{
  "hidden_act": "gelu",
  "norm_place": "pre",
  "qk_norm": false,
  "attn_scale": 0.125,
  "init_std_qkv": 0.0334,
  "init_std_o": 0.00748,
  "init_std_up": 0.0334,
  "beta2": 0.95,
  "weight_decay": 0.1,
  "schedule": "wsd",
  "batch_tokens": 65536,
  "max_seq_len": 512,
  "train_tokens": 155500000,
  "max_steps": 2373
}
Each number is 500 + 40 x the weight over its row's rms, rounded and kept within 0 to 999. Layers, rows and columns count from 0. Numbers have three digits each. The size before them is the row's rms in percent of the matrix's.

# layer 2 MLP up, 896x224, rms 0.14, rows 283-307, columns 168-223
096:453447513487501444542460531497478476449450522473522463599547501479545547488412506437494525492510561469450447460509493505482412514528452488497431462483469443476510592474
098:475386483533467497509485461456411538448482511419517439487412498497502569507509534502498545507517436537507549557458506460505532533511514528544424510536468489548486438447
105:548549413555572540477499487481506467513455450494496489527596540444470490522545478536577474511483487432477531473503521572550530505496443527480552465484507584478561464463
113:503483524534465456568469549529521438513543540533487521479492495531485563470462455526502478485496483563519559550498472539498474519423566475543516557512496517468412413470
109:493507580450492381539455484430479523520503452481578488515468527473511480535465494495451494527465524513460440459514508547551509497452566463510458488412482530529535428553
104:495498501508518491438478536478531508486492471547521578521446429485431520508520521484527491549572522506499501476468513522564527512525473537335481503485488505549501514522
091:470499411539433576490473529519419527473525488473524460488583486532464464560519562522535548536588449524452498462441504403461430429528453495531507490583516462506509449475
095:512579475490558510480484529525515466476467524519476517451581516448434539473524534483481473516519480542410505519565481498535434547436507555500508475436493511390505547527
096:500471529529449557503486473515462554463498542488589461476561433555456556485460564517496522490493566545530394467498526511508568624502525568510483507591561474537590570469
105:504461568503530524452564606495464556517577509475529514515544452503420510512519557468574499491639422574483475497477517489536466528433513508585550535440489483529469432502
107:497468470487531498432462519431485476494497587538557453511486448488504590498434510469465401463514592583549459464456439573467521577484541540474438496503500494512524508416
096:461454529429487507489364508462522561522573520436529460500479531486423455537562506545499524489431497520567476492483461541511421474444448505482484492529479491493434503515
090:556515378560494482556484435520414617456452470475539499586598490521435458540492512561508431521527487468472518507548484511429504482485475440538516481439498473501524546538
102:552516496515534498443498512374493491497516536460511535478453449429495528531487529519469457563556471495500463471540530540453478493488464516515518484587569471515497506506
095:557561496510428540591478506450430476518539478558478477509528505549500459569442530495493491493527517463453430562496528485474558489498496521472525558413532548464534512532
104:493537504479513512488548520502479482530527494480535464558536501501497464458460484497516512578454461493527489442545509477409448522574482501493514563469551510492465484444
108:441454487490500480428533553433539505498505452479435496507554555472454522515530505435544514480538531517468512455494504503494423458495471539521414509462495524421440444486
098:506493535511502608540479551482476436518526513568501473405490514510490469495481542505542456461443521496587489504469486462520476539454473578534555502485597532436477523512
108:527529461571477513471416517470509550474488436501482481498446440488553517493522535451460536504512529527522456485517557524576513518516493455514483529545516467492500501491
118:439505512522482521484488572507481521424482509509458497528566480507507486533499535507559486539471489549500484464541507449489560497509446516451452504515445549606552443516
102:502591492568490475513494488544503468503471443494523486446516489510501451464484511442469539542427520538460499466503541443507437557534561554495570507521457579510469545420
104:526538495440497528454503471518507477445489571435477459507492496443474577442532513582420509483536478450414487533471467536484550479513467490450500487513451485518546499483
110:452453529501503513460510508523472479458504520448507457415464475470480521539515511449506519441521503501484500497547448477517472450455495448541526436439498464521505506493
089:556507512541467508478437490519474599462560483530543554460556536537441453516503492497496571537551524540445529449491539412455570497523516524573480500472536452515452456490
100:490490435450389535527515462463506443522522480465494473446533544488467523495467541454456524530511519463565551504517534464429507551524502463511555476525496480467411416485
# layer 2 MLP down (transposed), 896x224, rms 0.135, rows 283-306, columns 168-223
100:454447419525494326499400545530512512499490532479453512537460515460549541454474475484510474437547423492424496552473487542511511505465556525486464479547472530471471507527
092:562562505622558523552454517514536424525443464452501512469524460529478436475504488457528413483515496466469455507452490542542495561489481494482516495428538585467578543479
104:542466481496483615530540578549503444523519451471498534434411471542542495491553526540433487450486587519538475464555524472465518519486482496505505525507413479485515527475
106:479459493525519529441558434452516502525459512482411537447510520360521484518457488509493523501462487600466456475497421485488519535516491526496522498487508471485534489532
101:510490526497554478452459510533478448511467514490548488516533581537495527435492516543511587478459494493503534458483472537585495535500466478521590517505513525555484495547
107:524457497466506445520516482418473410506420492540495433483486417499466541528512515443462544483568475484518456566518523424497466475525525541565437433491483525481518486529
099:500518552518533514456489483507482578470423497502461508448485524476515486483492479475543536481514546538492441533504484543555504559495445481483425539474464524461524525539
098:443523495570502505514478448539491490471451479522517504529522457467441478512463476531526504486530442504582488479436466476504436499510457590574554530512474529593502441409
095:461541538502557509529501472478496545514497430478503475503526503542489563469466537546481562512556529521532490498506563501502573505473457447503445517470508500622526496465
100:469482540423461534542540471477402555551505499522519606570469444537534511471429518550533531521511524558460571500563502452478465543585561516470504382508526470506509538512
097:431521518566534490508564516518570486492523549453454509508510441505493381486554465525480532488497505505545506535526479527554549589417461510521521488518500479536494514546
099:513525421505502472426528464588543475494550524525526533508464522515521462481521581505515492463483513449545537527509483405579588497528518493453542495448446509516493527509
098:484452548506506517429516473482542419473531448524431568419460503460497528453521558447501497511479564490531492517463513514605491514518567500490487501523504502489522448543
097:417531543474585565460562499486509462511538508474490511526430541560487468436557427508465488452438563530537477488517461521531415482518459509445464456449408530561466470525
098:512489507460502508483491527480458408529439509457516550477529495534500480496565493490566563515488469510549524475511498545469489483521592478492503501455536459440488497487
109:474542549572513462512490529446523457551514500403524436512460469472519566557469481525461554449420543541582526462516550461524526459479564491469480511519523486506510466491
097:472442496463465477520521456515528482521461494549512493485461459502500533509471520559502540491541569510469478549538535508453614475503527424500508525537469533566477553537
097:476563447481580515501429461511482569545580512494474465456469486488477491491547547488512475532513469538491526495541485598470474408464488514471489506581540512538569502521
099:507468563393456482399532531514465423490467514525523546477472594475528474475533465498526472444550469446493493527513530524498550546495539464501555466459469504430457548540
121:484561470494471499498458521489530516486491530501469515512487522404545458551499483522480549389543483537429482487472432477468481541507433510459474514562471515519454527417
105:488502491580420404499508507531469499482510515502461491466447542537495523506494512520515554407495470504463430525500519472536500463423500497529488543490503523552448504490
096:514471540464521502484586451468427495473506463511488504598536471497533444403492521485512504531507512458567468519495527454490493469549475508483470496530520457507464574475
106:498466519529477550488565527565515563510547511443547473432499448435471543522541496440534477532459494509525529439480541533504472479504473489574491484451500451506446466515
092:492473433450504534457501530518500527516549551362499561575469486486494532533464500513556506562509492513435552531470487498565488485531527501580492536525512538492528502458